Weights of a small GPT-style language model, trained from scratch on English Wikipedia: width 128, 4630 steps.
Each number is 128 + 24 x the weight over its row's rms, rounded and kept within 0 to 255. Layers, rows and columns count from 0. Numbers have three digits each. The size before them is the row's rms in percent of the matrix's.

# down: layer 18 MLP down (transposed), 512x128, rms 0.0275, rows 55-79, columns 0-127
# up: layer 18 MLP up, 512x128, rms 0.032, rows 56-79, columns 0-127
down55 008:145121115158150126212092136156149135060152116147130117143093140138136143153131139123150118137140133128128140107146123106116150131126143069130115145161124094152108136158167121100187129068102174154161103115139135120119120141141102130123117146129136137117097121129138119140097168151127143083120121113141133153168131121159146175085132125141127100133131125125167085095095114166142153164138
up56 008:172127155120106121142143120184162130144146124125088158180131137123130151157120151120130128135090197138110179122138152133143149130139132153130160090120136162147100152150138142156134147154119144107117166164138123118130162152179154127118138117107143108147125155131129113145159129191131122172094178093128170147146131105108152138111151135175172116115109114164095105103122128136123139153116
down56 008:104137119156133104134138146138140110180141101151141105160111133133102112139127127127118130111125084124123117131095107120056143136128145091106110095090119126144147114145126087093149146122110170120105138102111173120154112141148090135120103155098171117150141129153073151140086109135062127110154156139159096080126102132116139121148086093115137085134167100137142085142136151113139120147149
up57 007:121140127100110077130134114189159132154149091122103144129122130137165140121168088128132107123109180138120152085124152106126182120120153166127163107152122137160112173158125119154123134123142182127111170151131126132140205147186140117111140138115124115128130166120140122142149105177124136098119179135140149155136107104111141131120141160145158085148143134131111109125139117130115142091157
down57 007:124144127150154134159150151128140142202148133171171093184112134142122119149187141116079143152141128130128143104119109157098161152135128080119141112125122116121150147129153125084129170151132165165107161098116177157135126159132105141143100165142140146143137122155125151134139149146104145097165147140143097126149125101137151130125116120151138088159136119160164084128109160100153157127139
up58 007:117118109089128166107101088125146113158104130148120113109149126088122099104107079098117108093114132116119110110127114116107113081159114126085102159132103104163118134136127141106100120082090091124112157100112095146172141127095098124139101107127114106140145138047125114127106098116124092120130109130106134107101100133105082136106121123117110097133142098119143099111059124095126146096126
down58 008:111095074135121083175138147131098080081120092122128080124058116107113115109109087115127118129116115140095135112147139103130122144112144098108131111128124083153105115127123089093133124106104109133127074120111132121121109116101133151164160101152121145114093140157116078125098146153139111066088138107135109120152128093124154149134110118133090091127134096130173128100114116123124122105118
up59 359:129112085132132120151100155177112126117103139091115115090140129171148104124125133185125082146120155114144165160109106129093159123157118156147148112094129110115128128115122124126145118133077155134090118105177152174144110160107108149144099117137156140129122124100141120165106109122176140112072135109123145097174152094143123083112155126139128146162105151172122120149103118137095116163117
down59 327:112134077117136093176102136127158157192130121087103150118124132166137126117104118150142118130156109104127127118115135116112136098164144105157078106089096163132148185101107139146108122159117169136093119148135129123160110148132090122115123138172094118139132123128097110128150101103131141129125134107146150101141167110128110175149082167139133155146161144098105100157086154117168111143119
up60 008:113131091105130138154147136060115103194101183182119072128173151165097120093155113117151104097137087128115123138154122145107110120159138141101153160106124177146143126106137118094098135134107128146145169105141134126143165114135110164170133142147141119138181128113139160145121142113118114100149110153132101147112132167115114149139094160121136135101145145157136151125127143124117133113160
down60 008:116119100126120128091109122130075090086109123110117156090092090105131108113100176129161118080128125138141163112156130097146096124105105155133160119116128067120114086102094113111095148138076080120133129135132115104139132085147155136157201116137101105120110087145124077159150123135117133112102098095118127103124158118114114124135103128138130139141098101118129107140096120143146114133130
up61 007:225113167130143161133152121140182142101141141105142170136152117124142136147104162107112123148111138133144165126137106151158114113135114121133148119140167103130111098128128131137153147181128102125135176175132113149131131170119157126092150111106124160149081122132109105147177126138149144172130187108107166133132146096098146144098169106166113140130114129129127144126147137128134115156112
down61 006:109121124109139110149127130132139106129125128093119160124118136135111161164086104127114104116098124107066107156112125126094118114118175129171110147126117119142132102160156091107173086067116120125119099121136146094105118141098076167103098103078192114133140141107096123112092126156108085127118149150106131092139100184157108148148133120110117110111114103114137149112158106150139121121131
up62 006:130109114122099110168135151132111064118137101118116155163120162133118130150121125127130107109117165166110124093130127136108128101105143139121136102117151162091107138108084110087116125117123046120115081151146123105101148116193140121094163106110125115098091136105118110084166151149148121130111101084105094119108119100119151111107114127133126119080099121148097148099139129107107089118134
down62 007:106151159103107132076137104109118141151129127116102117108149121131120116123103154142121127068122105117106111125083097075063106136095146102171101108096152117103156086132115116142140120141114154103091145158135109104154121123140107106144108154076130109121174112146108158165114123124082091143139080116119112098130140140106114091099115107125153126126102101153071094139123138140136131148124
up63 006:110142117089099123171169119126126137130130126129059111177124151114102140130146124115102101113104178122088163111109149122114115124126128193127131100093111135151143126128113111159135135165089134121116112138161112117104148149166138085135101122102171109132133126138105130120166120179118114146086085145131126148125118084102141141129102155099147123100148119160066091098099112106120136135108
down63 007:127138129147130125126132143116158106232130085146161134148121135125098134154091159141137171102108121114124111135122100122088166126114128122133127116090143126158135111127113094123121185127120179124125147139117131131165134147142138130138139131098152110130157148177108172155107132104081170153154161125163137073115145127166147117161148100132151123127170139143122122158116127132170112118155
up64 008:091136084082133142146101095083132114185100135148121115125123112120085107111149091108134076100143103147105121126158116148102113128163124137082134144128115103135118097107135135095103144109111119116127130082138141163189174155087104165136093134136157115133175142063145117149150108116099108104149121146126130100098129150114107119106127147130132126106149124153153114113082138124119131111101
down64 007:127120118124112117114156151143116104059148117113119136114067115124138123118095157114182104091153138175133117106185116095166112161144131117136160145127122063140141101135085102088143132160092133133138094099136160108133154124153150135153153128166120117110105143132124106145117169131121133127087124131143135136144174076102146160121122108144122130131134110122180086157113124121139113152145
up65 007:108152109146111101113096123139173096202119098129112148143086151115113128121132124139160170130145146096106130098162167092107168117139118134130156151146100144124124144106145082115113149092130167148134107153108116131144172130152116161137136145153129097108177151129129140118094148150124114133114153103168114151140136196108151136115154164125171073120108093152136119108127151126117148115141
down65 007:125150114151093134127132140112126141130154131155092103139094120120142075093183135112113102146114134146182135117119098102149144141140118142079158113112122088140140126139109145106162158176113135123109161151111151129140109094187144130136136151152128161134112130141105120151107132136080127112144102148134127136113123111058143120163086138142125114173145153134132071155076170112120122138092
up66 007:132151162086143131129185115097123154123126161146128158104152174149123105105157126098062096091118103139099155117131103149117108106130171113102121124118153113117128108111120126144175115151062112151118123102166086153101122135152139113141101119112134162141115101147080159130159138121108124142106100126132147120129145109078108146127138148077120121118157151109112098130139085086109123121101
down66 007:135126132115135121143141129142121087215111139113146189135103131113124164141062127129119141095138147143112138172146100150146104103107123169170120149117149119143141108143109117127104114082149090152137174149126132119131139140086126172123171103115128084116148151155136115116140109135170127168125125146095147107110131147161128128146163123142117131115138132143145171117154137098146116064146
up67 295:107134145116110120144129158148150085141139134138109100115116143167097138111059139120113156138115113140129129111159153165133122113121120123119157122191107077102088130101120126128115112121149115131109113120093176090170117181112122121160120121134141154084100114136093116129149135132183140130116125134132130151121142143129130098146177067152159116129075126139153134147155129118058106121131
down67 287:161093142149104161125173143127109147075178112131139159148124101126118131123164106137129122130158152121155140124097160118125099119161152094149107107109141159134149107162122170114141099134145097113141090172091101148115156096104085120093160126105134125119133107130094133136112124124127128106120110144121159104073169095128157158124112081130154126066181119132119108163147132144142113146130
up68 006:089141141123155115112150117162118144146135118102129144104105102125175116111116067142128117152127134138106091108132122113119125170146108145138129113158122090105111074155105164127134156136165123099129133095112132104152127124049124103110111113105130132107120157120122093140157060120095121106116120190096112087117108135117117111133126117133123133173118097155164120170106146129116150075135
down68 008:157157115125108147162118141168153167058158143137127122138142137126145137155122115103122115136157144105132119113170094135107148121126141064120130131162107113126138125146155130100149098124128163154158100091142144157071158166147081097116095160173107136106124100092173164080123141131130145123127150127117132159156167123141157146091151137146126103141122144126153091103102103133128141147126
up69 007:157143136103130154162098118138184111158112109094115175148126096143108120138161102109132086150148158162147168112160116143130146143153137119134157136135150142119112110105128131131111159132139141092147139148166149177157145169117125150094144146130145128147113148132152112124184122165117150157146176112106141127100148112113176132082147136186144127111121088160148163114117167159127114133100
down69 007:113149146137120122122128145080158133081165135135092131141112143152131145156088160133157115106149135120054091120145100109070105149134152077165151147110100091112163110155155120101176122141109156106129093099136177134116149165136100125143095132098173151117150123102112131125109151155103094119141121143133135122146150087116124131116109102106125153144144110151116103160153131137139123158150
up70 007:138144123150103109152162133137138144167137109139121125148131192097083145146138182144164161131143188131117139126149156103142138141129115135128139110112103200123146128101142131150144136127139178148121124176100145105114132131150148125154131160147142111138168131153131147116103151168112131165130146122166131164147142151131156137121146164148168110105125099155062107112157176141127148144152
down70 007:124131114137090135082115137093107117135097127132088135135101108103123081109132112134118124119085101118171113115094118085142145133128124150123151090100120113145134128092116139135130171185092130093098158140103121129172124090182135144140100142105120126144134112148085155151090129109081141138150107125144118130089133118077105123187096110110131114140160157103108126143103142118104085134093
up71 008:166097142144105157156161149182119156065147140135104131151120114155158159166111152146127139145095170141151144114093138135141124112095125155164111100128154118134129149168105142145174111163163104143127113168135143116091169124145145093107146098076132134111089146135114112132162121141166151151104145123121141151138110090140113130144116122120121191136131168143099121122125088119115104149129
down71 007:133128160110122107104125110167139133199118110103148112113167135128090155139114125147093147112106123101094131138087154163053143123114121130122089102093134173123111114118117114170116146099136162141111124118135097121135116150089106095108082109089128095124154159147102164146100118114090131113134159122132107104153123170180119114088155114135131089096116110131120126116146129137114138107157
up72 298:114066131102123123106119167163121136122114134135085118155104117107129129099152155130118174135138103129130127145114140105155135154161132081111148086165149134165117142155126113124164073138172144129154142066142152094148125123168124099110134132161143123114111099145136098136109155116129173120177130181136117118133158113170123109112133079120112126067119138099120117120149095139111109141141
down72 308:128192111122130136139118102126148147140126122152167113089112115131114119153088094107138081106111138100147166135119133131130094131131126108152105118100128175148116115134161157165093114111100155156079083195159112137093133120129093136137115107100133146140109147096123121091138084141128133165114147120137147169102124123106163142174107134145130134185104114146132108116095164111133167138148
up73 007:201135136165114132185142162145140114108143116146137140182164191100097147159092181146151193132120152166130164142141144139139104118122118160154132124130148119113124134126111153125105141179116100148125145173109145090128140133187151115124172114127111123132124127136126118098137145115155135190129147118172120138131142145132134134148148134146136129111112124148098116131126165128117129144161
down73 007:110142132145107149129127126127113117186111140112101129148133130135121138131129121158127117115088134134151140142104116105137151122108159146160109131117175173152144094128126139183138145146125120104110156121132108117176160105192161130165122172089149141145156152164106158202124149119089127158135097132135141109105139182119110107129101134151144107124169117150140151146120152183128103166108
up74 008:165140163135128118173145140181131124064148104106123184155131162143148138157108155126108142143102164159125160120111131136144133116093148143167106094124156108101106142141105138132144140154129092126123108171161144124096137147189165098092154105100137149112065133136111104115156131144136141176107135085140139149130133090112142122122162122136145136119118142096103120113154098121112103142109
down74 008:115140156096119116118164112139120127222126137109120137143143149145103181125112114147103131104110129118082120152092120149072119105130144129169098112106156179114165099142120108171132111123153163126093144117127137136143122158110107139098078139096153119126174157128108159157115112105118098158148135148121124091116122157138110101123128120139122090103145109179111142128169159123135121107132
up75 007:138093137140152159109172173110120154095142135145141099103127154159133131115117154159133139131134127138170102140091125126135111128117108131138126136135131105121166125146113094115158114121157091147130143145122131104112120137168128094133124122097097138129116087169117143101120137111155142088100093170087121175130101139138108126136087102107079198160134164101119182158159095094132128107166
down75 008:174131153141119150141098118134130136185099147118144124123174171134135130155124111153122146130104133099138168133148133154168171095109106163176137137143160152137095136121173122160105149116139161114130147145140077091121106138095138117121139128124123119140139113150174105126158126125155145132135131117125155137124152189207124151121186140121126146099104131122112158097121100172140152115138
up76 006:144123117165151096174163150100090106108092178155120102121109174156112152131119155146142113132157101141109140152116109146150114146130108139145144118136124146130144111082136091119167131164114131130139118114103131101115160122094141132159139146121125129145199126176145152112107120105123104082177088144141098117132127135127106123156120109131146167101147188169090105143119112145152142169117
down76 008:143108126115109171080084085118114144147090152131154143119168110105132104116103139122164119129106117132185087120155120065129114127140127183113111096110150117134116106099104150158076166130134102110098134171132076111148135081132137114124150106121126092141082116111104126178131110093126139140094147132138141118119124154142103142118134135121150146133077109126086137138124130111106110099112
up77 007:121136153090119100108109112096130088202119117135085122142165117101121126095141098120138108114108133112118101105138101101101131136172103151127151151117107146127102103145102129101081154104117108143113154122093106096152103124141124124114146097151122106102152133096118123118111109126125103126122122162124108123121102161115126143117143149177133087124098080147114064130101186115099127065112
down77 008:129136097170105129164114155133100109029123118128133108121087122103127125144144131106130120108113131127097127105160082088117111122122131114101165120159096106132143105134146139079136120154096131130152137093103144132135160130133116115125142183140107136107107084156113119123105141142085123107116092123135116124116174118085153143152084114143099099140156138150135077099105128163128151166120
up78 007:142128130119117069136141142128103076102120123098070103133120158112116125106124083134137125126107145132085122081118142099121135152109092148155123102120114127095106094112085108104086134158131094128117104127095117062099114124119138093096165116115128110083121109132095108100131099139114119095111098137134090123134110121088129127132110135149122085129082089140087103144124149113076132107137
down78 007:112138130146100174104117139134126150156124175124122145149148118125127111147127143110110132135112131100165118106120077112102137074116127110171132099156155131103133086119151143123137147109102166121107179104140137147152171131179094120135102205139116136105145089134129166152126140101090145148134109124137128125119148182133125107118097119139160107178147127148121074125098142167150145146106
up79 008:146122135133093108152142133140114131137117148109094155156144169127097127165125184112126136127117118107109117157127125118146127121111161109133108107102140129135129138088152137154140122141098169135156104174185148118063109123201140111134140128140140129153109117168114129122085175159119121184116132072166134180123156133130142133126122154110155127112143126095113109080148100144122104153109
down79 008:102142126104118107085150104096121112149105115117111153093135111150108140121099130167100131100127123119108111156099105157099108127109130180116133116094119138125158129106093129165106134175136109098112132135114100122160103093140159139096129086080125121122135119132085137169132081099099098131147123138111110103098111105113082087181101131105128127094139136150078159145153156087097107109130